Weights of a small transformer language model: width 192, 5765 steps.
Each number is 500 + 25 x the weight over its row's rms, rounded and kept within 0 to 999. Layers, rows and columns count from 0. Numbers have three digits each. The size before them is the row's rms in percent of the matrix's.

# layer 6 MLP down (transposed), 768x192, rms 0.213, rows 239-345, columns 0-63
103:469484500493526488444496505498481536464494496556508484540510535501497484503469467500527500569501480483514500487467502527463467471483520467520523488472480514517481548466542492460501462530492480
107:505482525500516473515494448486495546508500462489522497522552508508519516528474472472521491482482513547498530534495484496501494439505484513467492490520476529511512507540530491492480494533473498
095:499506542450493516474487476528496500506521513516501487504492483480501490500488477480508530524522513538465485518524463499482517548520505487487514513512545501523525494521480484489500491469386490
128:489510504530526517518498528456480475538488543471508490524483502487482518449457523498497491495468434536515505506504534476490512558505467542537508482539479520504523519504506483479536495532518522
109:448484489481462501528480502533527505524539479485544518517523524525485504494474525497450515474475479480476475486532513473457488504520471514470479491482472509508502515554477494531530497491500535
097:522458511498507503508506486468488509463521486487500495491472500445528481552504497464539500524486489515457493537517468475527520496464515513505488542510519507531504456490518521466508467500522504
094:507513491502500428548480506456527506509500454516480546472470474511454506500523491450498493494529512563458489482516524484501507473494516507472526492542533519491487508492487498526479505534493516
101:491487484487496539496498542469510571515499506509465469517550499493509529516525513524513533520483476496479512471527516475540510482451441520528526524477535485516528507456498510494465505528505513
103:481513520487500500522516502529533477501473485489474508453508487521495465537493489467514533433500512507488534504488506465504493514510472498529514520545503493490476519509488506479468492484461540
091:542514523534458460499480514534519489523494523472529477520489531501484461504506499475505481490469568510520526543495478477488466454492532497505498526520520481533503485489522506480529511524525535
109:497494504479487449492453475482484478479512511514523480540486481512448491561496513478519469495517505479494477493476501550470531499534494491491482511503497518512480470497500570457467496500516476
102:528495458535458526488542462485503527544500527491529496546569489498517537501434529454499501488484537474509460519501509517480551511479546476529490505494505480512473523483497482515524513550507516
111:477535507515551511477442491550502498494444507469530447541566499481466515482496529486524504548525463520487521488450464454503445481483526497516530515483479498516491581496474502512515506471506477
097:514489510482504508522417476565526488496475509477499503502498504533493504469505537522505487524512514496472479520524446472521483468511528469519511486450486487499502456484504488536487510506497492
098:487513489460484463494436514521512509473535525509547473488523509505465452501572489488495473506546506488477508527492536485506506486542485482522470495532525508513522486476465516531515481509488484
106:514495498563541496490492529488527449516500501503553514515508465470523463497514487507523503497513489565511518504488513535503521549496492506505499522515513494532540570462484489486520508434462526
095:507527441519472477540528478500501519562529455493532514493473486501482554519492476548511483518499515507496457480497407488503476499506505521476507493476465516489511504516514512470490558507490518
103:540501470449478503528520457483477530523492490500489438501535537490487526454532489504495494471491522493514496499479483500493474471505524512503469521509492521511457499510488481515467495464558535
109:487484489468483496494493466479496504503495496495500535457547506493507460469531534516508445497461523494500481521480511538521495505503498486508552495470483503472513501461519516451507505536525588
091:510452468495488496481511472464480482491502532525495560456525475471499460513497537516499534475502510528531506505513525521471492539488513493504487499514491505553512494463522500506529464519469452
096:487504516454531483488494527510505539492524494506512503570484511484541513505517468513544485501517529483495542539459548495500506499516508498515510470481480524538507499466498498518490516497482522
102:470498489506499493532480539485496459495571476526478506502475505519487522494529491454518477463527474506493504524499478490530519491511508510491505517513523494541497471472454472526469531435525504
113:502467513499520497516501485511529484530506511501468483486548510526519439510527483557453506496484474507490533453480495473513503546576486490545478514507508511540484441515505466463517532479441481
088:530505497495505504551491446541507497475521478486487464477537474498532465526516510498474469490522498496475475491502450537532542466531504502515438515505497510488509510479537502502453450500488517
097:483477518502517497497456460515485496486525480472493512519498515530471511503483520510482464515500489481470516499508522514539505545484461520540485480473505483500525526483502533519491522458513482
103:522511482505505491459522476536456508479507491492467493487487477486498566514490505489493514462535506470476512486459433554486540510490523528491509520524512478529559561511534463521511498516498488
094:496503487501508540518518542489494530537530489486464534490491515501449489472458512443529478523491477491556559464503504550549479500461502498537439468519507504523556511506507518513526464523486471
113:492506511511493516514479504482509488490484494450471500499507484500456453527539514471476518492508504518518537544516517495514479503492457481555500503500508497498555485467513506467474513438509504
110:563501486479503515495521547505484458494470519518508442484489501512489467513480476551494477523515507469498490525499468485501469452499540510495479503543521519496460518506462506540502526541498501
108:472509527492493516487487543520444513559486487500519465480473497477500514484504527525482502542521482505508497448514462499471470476455504498542488512525495496508488477539532521442558497529540490
105:520529524495510497492511530482459531472486502459493497505528502504474530562538444466519529494462541481493528481516488551503477475511470503490463497484514538532496508507502496534513543502472451
108:473501511513506496497448492489491524496526483522470495536505489520508527496485488512499529489527465490511505504507513471495490480503445492497532449520525498497476488480492463485466534529531495
098:487457522492493492531492522473494496475545493488511496451496453510443536488478500513528517555500500518474551501472484466494509489504503449516555487504468449515553516495493479472518529508478483
084:491446480534518488476508509497478523488503488506487512514496553470513538537528511502516528536486477491485474477450508461549479493521476471470477530513445529535488494498473500479528539532566485
103:496517487470488519480515471522490460515522503472493516478524522502496514524520496502466500552536463498537513519463508449502523506510479527443479494522511553568460493500484495500496487474456511
100:516492485505581518494511540491517537502530501445511521548485522502515503486520484512483508512477482489448486515500439471535526491490474497536475512505525538463502489521488463519562495523517482
088:475495503529487501512502477483508457516501498501490470497466482459472522533538491483507541493513497503497496500454451490511478497490506492482464512553485500524518498503514537504549497469500478
096:486504526524552483515454475567504508483516485450490501513471479477525518498489458474474531487508490488469521499527455494485526509474475505504500496541545501495489536538513531501521483483537524
096:475498506517528474552522497519531483534458493510492493488507472519458512526493484470512468523486558498480553556449450472487516469524480486483524521516495498490488501520494488471523510452449508
096:453496508513514496452484508524482471518468518494486515536488480521517502501524478527505498430512481499523508500517494499522465539535474538479530503468493485517494482469510524527493491477488453
090:506491506475532504557494455484496447509510528516525499492471470498519482488508517500521511522470517478442500507510499490462507506485464490503471513534499513505478479516494499529473470499514518
113:482574556509525468493497493509447484500539485500508447506491544561484529488491480510497491525502521514524521486504513488516475501483488500506524519472482474491522480519519522474459525480466465
106:483534514489525528489549499509510512482480439502498489509475480469458455523491507506502490481495468484491483503501474538495532500481506478506491506494480479487492501462502507502501505493500512
112:480542523472499477518491534470517547538547479496516514503509551510444520498529511490491470498551528506485479493555475488472479458509479477462492523509519507507477474515483479504503474522491539
089:508516499548488484483483521533493490514483488515483531507517525496501537520472482541507476520490557496486490497491485490469517423524431555497509512504490503472519511495521494439537547524500451
098:503484479515495450515550461495523465535475505485491509490510451456495471519467467520462515487459477495525486530503507526502542534486508476507510559494518494529501490502496499491508527498488535
095:506484481545518511529510518500475491531441463467465472499527487496532504485457529515503503510496491481465470484490514492478460515486499532482522473463493517506494527510484472521506497507506482
098:483484545481512453537465532504521462517496525498522501499473501482563454501487461534501516453498521502486455547485491501521478520540486508495518520479494507458488501519472497451486459522484527
099:492492507479495511482515466537479513532470540495487529474519477526599465510547468508494463500472494446518484486496495514502479516469465502500507496498433474506463479508495512488521568487511517
107:504516553519499475525508510471531420512538502548483469534540474477510480530461477493503549476552518525524505499482559504476475483475491476472540465485497495469489488510517519480504484471503506
092:536524514575517501521492512487524498465499505488465518510484505535488501481469507488539502519520503492457475479509509497485502503545511532492535481510492487474508529469494495468539535513502551
115:482510487475542487505487502508480531508522534485478517505502503477504429540492513489505502510515517500507490518479477499477554462483505516532482501452496531509494492530482490518505468462502508
110:530457508498511492469545512510502531465506460472552521469502506493504485515484491490494516509472516549483467500492449497510499468496500485490534499501525517476481500499483529488556432512512514
103:494527503507506510506494501506533498438483493422480488524477523499492436474479500514510524513478494511520485524512547482474485501474467470464500513526512466471491536524461466485468502507524507
100:508493500496537454482492515483525516514470532491489507511484506520476488525458482519525533499518468520496521485480531453524480543528495513534487499503494498457488486485521474494507496546487530
086:519522490503478503459498528516481518542503540495508474556559478494476539483469474476526464494527490454483460486545508508499493452512475502490503504486487510527497469545442472547531464468496511
097:562462476474499487522527517487519502481488482495542472523489493522467500549478502526506511533430487479480471491467503485514458518539488528489531493532504474500524474520496490523441509506513510
107:527476494484497549465469492492486529529506493508530538530527531528488483519452506497496533491536479467535453550489527490460491499473495517513502470463488514524507496503478458495489518487518507
118:471510566479479494510496502478513518478506492482516474471547521529560533502477502482499503516491533497506513487494550497502464481506512493516476538514506502481494476505480481468455511522529470
082:518475566508485537479506556474512485499519501478510506478515502484506517510522493493496488553465489503560517560508568521497478481527519504497499513458552492505477538545488513465500454509518521
083:512544458463472483515500501480496484502513537514496547544460483498542493507506547467469522515526502577531497521471435494507514530466470516511458471521499511532517473481507531500442488527494498
110:504444521537492507525526487499462527487482497548517488496495510491502510477491511508511489463528450512496511503465439513497481505487500514489521528487456482570527473518483532514432492485506514
089:524490491535532477468484522527475494549500458512522449521547478452535471498440506516510490499566492500511439481509474485517518459502460531489525509513495506473472506527489509504493529494476478
107:504476488530540494538477487496453505472495492489509503493504479540465460468491483507523499503499545489523492516530533519472496488490530508514500484511495501504539480516529488513513541486476529
088:492476474520514494437478494509525482503488524500519563500476501442567485520509472496485501515528504475525490528457533479507481478487487495494472529509512500513475487488518551504494498474477518
111:473502486465492453508539508488519467467488532547541503502510465550543499463518446494465467519505495505514474476503522527411485478482531536485472489520509525527496503465477489476482521496514467
101:508466526499558520504538519483482519460499475455494480511500547553514506488458486474494534484501503492513569547496553505546519502520517500480499489453524517487524452492517489499482481526516480
097:551486483515514468531528557525477488463521533478516494515444498469456526507496528507511487486467513521500528503492488480498519512472474499507466474477492444503483518476498513495511522501442471
094:485489507513496498521508480553517532507513491497514507516519476519532482503520518523467497511486491487491524487456542474535510489477507532487459524496505495511542451493541496504504538453498543
086:524523511476513483466474494495507499505506553522513525496491498461550519513483472523470510518490462516513469470520460481498476471503513472485473562497512544504502465516482478512534511444526495
105:499481493522510470491513495488501502498549470525518575518531478474511484527513495493438455505474491496460498517476546528457537501526546499504479502520517516511548538494502468502502507470446477
095:503478486512492491487476501525467461501481533482505474512483447474536501527483452486460478477490452465499483537542517506492479524484495482468524466488519504500493524520482478502525524531489475
103:477500468510509579515521557534514509488471508479522518487450479511480470487531511447506492489538475512481461471544469517498485500518533488503497492501510478450491504503509562519517535519489481
096:533505490518508484463465513492527478494502503540498550502469498426519525503513488479507494448483484500498505470508494479449475492523550543476478501473526525519481476485503489478489534494534481
102:460497484482501516530481468502494532522510502499508538516483486504482569489510502483472514544530480481498511505478528470523454520458471505512536478483487486444528510524459516498503517502481531
097:522491474492493504431486490450496470523512474493501540455491504478486479568464499493502464492485508498559567447513510493547514474535488544496502496497506511492518498537482493477545489491454503
087:504531482526508514496508499508527503487523468490514475502488489507511551489536519497525503494520541498449494486514497496489498476517450505478427481494486559545503463503457501525486466468493468
110:489495515513488497487489521489516466497495398455443496528545524466489479527507484529512518477517532480519506540476534519503487501515493465513495546453522477514504480518523478514521502513480477
083:516512490476491496485446515516510491452543503503508540490529447492502506501474510463512502516482470497518505525487529508493475453536544480491508512498556470495516516535511521461499558483525498
093:454458495501486471515512487513521521519502498507524508526512477523553459496529493499495475476508507511448491517470535456483467504550503489519502541537485523467528494483500530531526512474533474
095:554494486507522518465548468497501494470505454591502525451533493531490511472484489509517506475480536498518485501473464514521479477483553473495462478503497532501480516517516497495500472470480534
095:536510497505569501488505497505488531507508481469462491466525503490475471514526489520494514509479558477475485545540468500479478519484520518502511494536492482550507442495464494458514485501515510
106:506510466493495493505528510507509520440462496528498553480457468521525485517525506542458504520494472456486505475503482485456488500505489494484476484484507498495510442476460501516549521510466499
097:520508543447489551485499479549457531467568512465502482504487510507490470485509500522492501508462483477501527509476510483481520502509503495511537492527476468444474497481446543484532478524498472
097:503510497493490498534503519473523507501475477462503501487482516536501511507509492523452464486504521538487483491466529492490502496451503511518525456494521461501499514496506501546523458520503545
094:516558497489496459464504530487499509490510504537461445495451530493502520491554475455480502482536483480511496508510486471485492508557475485489517509522459496450486471496476509505486504543496511
095:475510495529456483489504444531506487480520513501508486488518550556483445507454505495493531528489504490515522520495517544498511487509492496507483537512476548574511537494462475492492475459517457
096:514516493515500502536478551508473473534486512483495491522521546475471547473487479495508502455513471488535504530515492509500493486530448468504493484441532483491484471515513539433496502476525458
092:461486544502531510517448511515492477518497571496525523494478533474568520515519443500519513545507522528506491495478452517507489497538473500512518478475482481508495497513510525496540539506480523
091:517471476476523475497456536510504500505473477472518503468463506469506556512518485528454511486541509506517501516497459497501514518494482484478491474495518461487489493524439505489490491488490517
089:540514507519513472523507487457477511524477514504511524533532524518515554521488497504486467530481506510545491480508530447520481537494496521481491488479501484517453508470509439521474524486492488
091:518532470518500497446500499476469546528482527526524463485515533492526482514486510492513489544493541488485465514474478507533493501507499486493523470477558494519481447492512526519474454508492479
093:521510529471475491521466498452478461541511525503526493494554499497514476438490493503492478482491539528507481497501437457534464479485488489526499443514502451491493490520519461452524518534474502
109:477510509592432472536492498528494508520514479479483489498509484499459445492496496507510476534503489468479507491501463545463501476507547493531509503496521479495482474519528469482545475479527469
097:480461486533460498473524492428513499524505496481517528499513520534510504490522497485543528486486482545507488517522480484477514540483478478494504531489457501497452515511510511499502444528500495
098:555468524507508496458460523545516449525519479463512499524479504470520484515479497519520482528471533489494498454517503455503510477506485493493492520481549478500494487522475539501508495482503531
099:516513472454497493491459519525467561481486476483451525489534517466488544537514518522494464482518520481447501492492504469497447544499477537469506513491489517504501509462509475499486462482467508
090:504491553518480464480488511516540478509468488512527499502493483471469515513493446500514464479501489508484502539508432486468510497481464510430525484499478464525524525539475505519489534535501498
123:491472525492505543483487484536524479487450467482502524524530488497452502508481497499492509506499507499487507510462529543480442512513459503511516501490502481500516502529516529535515513527542484
092:485487485497476496553489521488537501475498508467493482473501536537477541528519505465469508477515533485519511480516580495460475512510515526490486511476515498480502534523524480513507520488480497
099:522502498443489470539521495542498530492475529478498503509520464536457480514514503477498506537496434525506497527526502516505536476549486496532454486478512472472532513486526483494502579465490464
092:511467527486473484527530510543484494509474525512511473490474466551535494516500499528469492480570514465482486499507465535511547475469491522529506430472494497462485488526491480492484471518541534
110:499507483456483489490554508515513489552508529444521505501479528503572498510487448463517508474505513530495490496509485487507492506529496543456476523487535474520506495518477490525518507539489527
095:444501510520448480502499474454528535509507515542546492446500509510459481530463488499503513513506480472498520523458411492486510497479519541497509470492509523497531481485495517497478567541472487
108:503505506507533478519472507544490516511516516484536475525512500487545514450473490485498520554497512500496515477488458489554479534455485503487485494460472512532490533480470516514491564511460527
109:509489476509470499488511520458514512477586515489500511512515526506545538514479512493494478484495455544492498499524421473451487514485510495539502500470468500522518484488465477523510491501498514
119:485500509517528540479484469474488537508450496486492535492546497507538512536543476477477499492471542461499520514522492502483533450477496435551504477500489455493468514484503530537441537486523512
# layer 6 MLP up, 768x192, rms 0.195, rows 240-346, columns 0-63
102:524507464478505511533520474518491505498466527509479503540520466539453532528497535490502498492526480505514488486442506481472495479547496508510448509480517507475483479511534531506527485472504482
104:546483527517484515514482476505500464538499504511509497502507461527513512474489470503493529577469526538491494487537511488522528508503497519449523475458499498517448498486501487524522490531494457
124:485502485481489525519501488499503504495470500498475510519502516519492511443452506479499489462507487498505484530526500470535459523519528509498475535522478515495536505544501544516503475524530478
106:499485453498493493527483494493484492510514492493529509493467544482506519474478518470476497481549518461512489492494500455518476559497474515486536499477479485535494543482510494496531498533504509
102:537473471494542513462520471507498508473488492477490479529510473515536504514479433506500513552516477474503478521483492499503519509505500519492495472502495490474481528507511464526488513508498481
095:482490456524488436509519456515518450513490506524525519506517502514491469516512502500475502502530544462489519489491527469495486540489495472464496501501517495460491464488467533526488474472494500
107:528471508469487480489499462458503488491498517475473448475506497459507465527485487497490562528490554504508493511508529478549488473506472549480496510505524487545505533535508471532503489498449534
100:521524526486491519490457528510498498508549544483497527497524491510526536505516509501451492500464521513541511483505509498511516508519505480492502492541518458520528564447485469483511454563536462
094:459467511452472475536506503496486456514459507503504535478502493523436542513484501477462499467518528530477471475489503462498484557545520464500484522475499511493527489501519513518512493513515473
105:498466491462508498503456502482491502514519474508489531485502507517490490501528512450531530509514494491488467496510519493523481542465534507484493513467504472470495520473485512492500489482486480
104:527497527462446515488474510485489471513543496497469488512465523536514527516516515521526490493506493526510492516524510488513481494497523443494468477548503470481473508508530465483482477520462463
102:491469497544533542497475558469549474493514531515507514530517474484489474477487471473530482497476485484495455471452464478517467495489474464485493501511474476538501512487512508471557479535467492
099:499513516471506491518550524519482506516492542515479524496472477481513509474522491527485511468498512506509500524505490538509502507494523457486513485531499512492497474495532488524466520538530476
101:504491486521514520522520491514478520523497501493484521505528500471496469519552520515466493507547503522509503476525487474470523521492535468508516509497510516518499537509470526518503528467484528
088:488508479444468480524567470533488512478477505445516512502510508513497546486511496461471488522490532448491485494508504485487499465474457503491467531506498502530433456514503483532526489522491493
099:527523458450483529502522463528484487499491520420503518504486515506461507467526487549489472503480472458511513507514490483465495519488508511486473509515538486484501506508526451493510543503513486
103:537494543500476500542542494529480515538517498554531459503503494515515483487470522519512477487443476471532502508541477533453500535444525490491494512508470509536488502555510437514472480502487495
099:483502466511489502555520476500510482494477489543471508512506515454540551477513504509516472555518470479511497501502506478510519462496471442518473537485490523489508492470513447527487489499507501
090:525492482491479502472505534507542489502530500467507493497481509473475520481518450475472466506500495484516467488498494481486527513459465518527469469511454517484515518517515503478545517459525480
094:549482487473512531532531490489482517486524516469498489463528467540443501496513501517472524471493476533526497494462516533513477450498466530499465530484526529480542506481469483508432492528515487
101:509530475505532487525497473476486455497528539512512477518483545479485534550503510503518482468530465467512472511475515487485512529495508452493539511546491506544528475471487534505482513502460503
106:483515507539474487535482485488496456504504513480463589509521524477492527533528457486519515490491491466525519410461504504476502454466454455508493517528488456501467496503509524479476514502523518
096:475520506497562515531521488493456478525499549469496519502527501498481517458518546481510472518521483510540494484466481527510498496499501512463500504486505482505472580475496514470500470509554481
093:525516516473511508478501526528442533490515511520553496458476519464516505493461525531462487543479520493511485529476541500497504509471492477514483518514476516508533509491489474510492503489503557
102:506508482492517555473500477506473499569494510512523516530491523553501472494500434480497505464475507538510535473507513506555530472509487478523526451483526506532496510510480480527529534539511478
100:455515463498475475444483542532531552483485499463509514466494501485497485495522494511492467541454527492525505508529467464522523513500503464500478478532473549477495494468533502506529454481498484
102:488441466496517482485499466487496523520531495517537497487499441474464492516547541511568490498513486504514471512485541465526522489515505495484500454510516494532497501477490505511466513513493482
101:515499489500502507518485489487517520490492509468501487488508465501497532489534528508524502562478545479464465470463523530541560502505482516497505551553538479457505495503528487513491490522465515
107:493495467480519516518498511499496504527496476458545506484507553497512532483484488476464521548494474523530493531511495510503504487511486476496535456473488490501495500478517500500463410479550493
099:507525481543467475504538496482506476512517510507476535485492513503497527467516478503512440551511531501517500462497468517508563522478526508481510509503524552470476517470527510484520527488531520
109:519512527567470495489484497452498466523495517485480462487511530509457500500477530495563489506479538472529456488498462462520458553489487461460500499509491510530540525472488481518472472467499512
098:475503470481477481511533481512494487458516524522507485487519496491532539492527477519496518509497474469576514479537489512508489488485488463492460444494510479496489541482526465517506503500526503
100:456537503540483477486448452492517461487496547539491499474453519503492486454521484498489515467492485545480488465511546502489501542487480514497486495517512505518493489469501523517531515487480500
100:511494493519500510532475480460485476511536479532520562457530522524505517452509512507544445528534514505496478500481539493466485525500498498506514485520477465468486469509479513523525464458472500
101:521555492505484495494476489509490483494458512544515477504511508514554543509504541444500487505522491456505513469476476517507495458471536461516489489495451483508508547463535507494446495506517496
086:494528498502484497483504521534515504491483488501520519491477530531503509487456513456455473539501522501501489495470498431469536463512475489563496542467498476507481487512490510480479529509492506
104:462473450522531504485491463522520513484532523500499504492505512438538493496460512443496530522502512496512489493513492482502513504504553508472513446481488455535514529487542527492495498484472496
097:508497476514506490495520498540504491555500501490546530460490499546440481513489535523500496478524468511533465468483480510529483487541503495533495506476518473476485481535501481495464527541510480
099:491506487504498488509493508501510468476450551455492519480483503540524492491529484511533472547491450481501489499460492543473490500490511486493515492487538488474484478546531474462509505486538508
087:535543489526540473493510540528522524534515503472540455494483486493521480471449467509462498461517466462522463465471489502503529545496504513499525513477493502508476534494511474466474514503492457
106:550487485530519542489499449524495470503514497494534489537468464513464529481506545505520489451518498523486479479498508489523547520507535467495515504517510507476512501445488501519490490508485482
106:508479497506530492496501505470482497488513504568536545468458506485529519499493486461485501514476486512475496459495474505504507492462536515542487503508518482455496553514531488535511493504471455
104:449550492490507512495534482579441494462493493488504481491483536485481472468517477481499529498557542523472521494477491471497526463513508493436478503512489476489501503504521483498517465457514534
099:449532500547496500491468494465504503474482561497498509484449484466480502502491490531481523525527510525500497513482528459506503504511482523498493525519500506501491457502501510529476536534495508
099:498483481484502525523525489485492496543504492490460494466493495487490492478557511477510522521455517493437510547424535487492488479493493552504522491479493527492522487445508494470475511506540526
100:532468523474459505538502473534452557493513485487497532511497469521555535492485473530492486494514501520530514510488510486465506532512485486501486500545531503467469504519520507531460460488528550
101:499500491488533514534505514503440509523501516496516475536534525490510515510501509475528459506473546485477461539503506494530497522467486491488460463535505496541467457498475507491506460507476515
100:482527491486496487494518506478485489502576573471503503493499544470550516496505482494550524486525481525500479489462466477492504519495526468532476502496497478501481481480476528502483501435500483
106:457486523508478545522549506510493514460516462489515446499458525511492485524443535494508539514454491479483487517504505536482531493494534505494537512505513497533502515492530503487488465468465468
099:477464528491501522516516512509489550475482504527501517497510512501478538477503475467552525478518503519515507491467500499484541518519480487536536490516473439503521463548509460480511502527527501
108:479485470501481537478522485468485525492528496520551485533473515504506482480536480479494556516462541519466513486535530510529510504473543492522480474490527538554499533484514500496521513465485480
102:551491489490472478521521495517436526458459508528529517509501514467527483471514520507509545527491474528504509484473523500499489475470454503466486479494496484470511465473506487550494480482500506
098:489464440504530496535482510492493518465502465486498537547502502502485490491493462503529493498488468494474479482537541490483520485448515501474463491479517518518479512464471514545513541523507507
102:507445517440530498489511484504509481495482498492514521492502473521448485470514482512512490504510494532496476506549530459538484512534450553511497481492525461489527537500495473493506490487519524
088:501482503523498519519489521457506478517491458510507521499482544458514516526519512494503487470513505531489528517481512519475539475495458475444512490530487525431464544489525450485471474500515488
092:481520497529460536482500502512498480516539509551500493511489504462485519496508487504527463468535508503519537491482502540468543518478481494490486510496436501492430516513509541461529485481500488
104:508512467515500539469506476538482504505502512498528500457483484484499499513514490518493496480525545464453493501474480477527534518449477511521516485495493475461501488505456530533485484518535512
114:478518488517498532542495471505539481479516512463517529477502486538530491532498498471500524483490502505500517494467514544530516496509521517498497482516454504487465489509557470456458526484492498
083:487510502490514495516469481521500462515460530492524473539467527482503474514491505499486550463506479538475498456502526525506500532469512523509514547497503513502481454495534472509555555520520486
096:547501502514457530522436461536493525460484547509505497461499525486459488505538415527473496502447504517458487520480516493442505537505488498494502507513487501471468492517491505484532500538510481
106:465514464494513467512498494543494494515531481490486496473521493503477500496509485529509477511514477501552511519501567545510490475510483530500498455500494557492525520507515558518536515506495462
100:446477498500430491482518530475496489475471531526500509490479547496497530508529507482502485493496503511490539491511476447489491441498517463474535506509502520519504496462475496496512523504524515
092:528589472517484472493482492546525488519455455497515491481489494484519559513474505504530498475494519521451541482495490455514502495484485538508488538517471447479494492495539486536480501492506489
095:538517462517520504513551523518505507500510501496504463478533479482498485497521497502479454490489520516506490501503534503496497539517473496482491484529512514480480489530440471486544509554505483
098:490518500537476518474492479494521499488517485499506495494509507508521491490464509533463505462514513460522479506517493490501459513540498482547520504471513515529478500506512519532520487501475463
099:513514498540440515495489457508509478545462506492540491495532512483509507517500472474481432491528503510511465534494463490521516520491480510491527470509480467477523506517470480524535445484494489
099:488475530502507553496480519495493467452455515419476486535479484490473470514522498556492504479471497456522491485524518451491524486499504515562548526489540504533527527471511484538510486514458470
098:559523501471521530493484512512472475463489513501512509511514524532498493476464523532483500505478559508498497508482520501495481522533510497547460488518561495486532489444521505462523524528577520
097:503560501503500539533532519479481507484502501530504493521525484448509469432491550499501508464510515506494492511513496526510497474501487476526506532526484509485461507512484452496510473478541494
103:478502501494496469543502514507476482503499474497526472511478500504496546502508509458515496481477507498484511481520520526508505522505522532536496457463483503498532490506512504479544482464518446
100:488513504549506511507486481475478478512530525500461523537492500518558461559520500473452504519482512533505544483473494519478490553489477502520509480517507498478489511506516483489507498523484466
098:522461466504504486475477481497520442479476484506487551465481508472486501467542495505555521512519502505477460512520528535512494505505508469553500529515534480541472544531499512484515483499477506
104:514480520514466567558523504510476502540516484504473482478478498552468460543461459504478484470466482510496508503520449475514558474476482457489501513471497456492501514572530454515510526520492488
099:488519507528433476528551529512498453479450484514479485509488432490485496498494516477525479517471529521526484489489488483467507523508465534534540498516465468484518512455527503534505437500512474
101:504494505469513484515547514507457478511475520489475497487484502491515517548495497514465514510474538554451488472484494488550471498514549476471566490486524471526526508474483471522512485493464527
093:495480490486522524478479448510498499484514538499498505558476501504509499518527513454461509459472491526525491524530524497502504499500558486503522523525508494495497475491493492462508549516502505
115:482518498460521527492478515497442530482521480492465498473523501459546457534518463460484477484473523496512497532457516493508479496497516481488559515498507512486504467490507532525462528503489492
085:471494517487469522502493525512526484444518482542482499477492478526489543513499466526488488509481466550523490504476552470463491510498505507464473548498500556501434509505471554468509511508515447
094:506518476534516497482497431534522500522501487512451525556507485481552557511475476508531531528468538514502520472488482500516523446489510494492512483496508462495475498487481516480513509506544479
094:479522475510436493482475536502532536490526529545558484559521482509521533521529496507531491501515437537475460498494531506511539504476485500472504485513520497517452457468535477503449495492510493
095:523480521528495489466488470470495479513474489533469543529455537470486501459516513481454483518516501477499450527493488498520478489473509508508518538450489524495535511478503521490526525483540489
108:549511489492499492498528525484499491512510461486447506507528485493441496472519522461517518467508518517510479521495481495474496492500487460459467554493488480490461456495452489495495475481523540
095:487492483496521514468458514511476512505543503484554507542501472545455505484515508498517568479496463482537516457510533508496514468417505459518485458485523473497495500501474558497525506506515502
102:520507484500513509511477500496472480496471524467512472509474526506508507505469533481462495535443504495548524479460497566478523474502490491497475533464532445483518517459510461490508525494526510
095:519511493533484545504535508489537489496549514496514533460487454496462525477495479516544492468486504477510499503503531518492533469509486451504477485444465508533476514509474500463512534485505507
099:502461474464515495542507532523484438493467492484496536514504447486504513515450468471478498496500512528510470472490518532495508485529501462486529498488517475489502483512484471520485464465484493
097:495512492435468466548543484526505464540493465515460522495487494503482490485506539483466511524527505517525532498485508526505508499495515494536485471526489484496543509500477544536505515492517506
094:542495462553481493445544475508493501541497461495483500494469505520515482543464536508504517513454541508465478497496489488509546512515496467534458498525480534468499539508477473520461497496507490
094:478476499509519457509508515495529498482478480507534533507507504458489531517523518515476509498470483487548533525492471462515560489515458519486466516537476478508503483455485460507509494517497489
092:509464507509509508546490506521517492468500518544461488465416490505484492454563417529483553508491461478494497505495513527491482544521520477499468496517501520510500496489484493470498471469494488
097:474473475401509477513514469514492554505520494460500467486449488508514464561507468487501484495520493512485474503504511495501501498516460479518506526480492506507538486532513455473485473436542479
094:487491512500462480526506511534483510536530502529539504505517475503520528518462521465501479503492495502509472446520510529492476475470463534497449517523503503524481475512552443502492494499487564
105:487487479491483486563508500515505503484497497459488546529507503532514499478543506492533479525537457470501491496510491496505483497457487452481514543475491476487498493504528480506510484489499509
101:530491501545505544534523513478481485489521518520451510471466501508543548459505523471531469503522535486464533473503560529505538503523494489495495486507483498495453499517501478444492477474496490
098:505471489473461483486529495517472507486521486476499525539486490503515507511508514482526499523505495500539481491482529480500514514469497457475468466466501475509512512506490545465483482509518474
095:478535467530485552527496464492486458492526499505540496484487484533484556498509535552520469456487489486506490494486516483495485494495482529520487516517501486488448484551529473506498497509507510
093:478508480468525553534536499508465491458482519504486559538453505534491457521506490523480487466492492484477489496498444508481557466450529548514500506531481479521522478485515485461491536471505455
111:498538501506508533496496496574488496501453491476511449548560473428428525475487501505499489472538508501502487454495536478480503525494461528508515465516538480461537514519522492530494500532514466
098:476516501519468529487511517511490474497516497506498496489539514485469496515507526471467520501560496503507507468496511453532499508522552506564534517513496505490513529506497480535491506443537530
099:534469500499510472510532523500483490480565531548499483501517553452541537525554489499465488514516491524506529476502516526543509473477491501492505499539490478525465532509450501489462490511501478
102:483489470526523499516486517510481502465505473495484492475468512482553498482512486484500500481473546486499524529498478473470492543503513474504503469489465479467530482446485502511504538512478483
105:513496545478482510505502469496528474490505500463537508481515536505536488482492516482520490501488501447485444510540528519508493499452511481481492525498516485504523503495499508508507447481478493
094:521470457513488507487530549499462457497529517499487481472479542495505548499521475556493512506492486494502503485522483468484506536487485502489503480501536505469448511491528512472512559505494472
104:572541468501485497518518479487535512492474528502461474458510538487482505484505433512503495497518519502481494510507529474493541498475494494493475527516527481501506475485500429511488495509504506
111:476525494480433509516509469492469471490533509452458515497540444519521484533473518542496477506530475481504512447504501466488510480471487451477525466502536484513532493497518493513521540490481468
111:509505501503472490505485509500513489494534544509485504455480563539515488474520489528494499497532463481498448506523566511527533464530490492479513498518455484484538523516485505522471538446490472
103:527524449529492538518453512521447507510478496492492514495537492503500485493470462506506496455490560504544535513544487517492527513508501517508468530474500528481505458507498492474538522532514506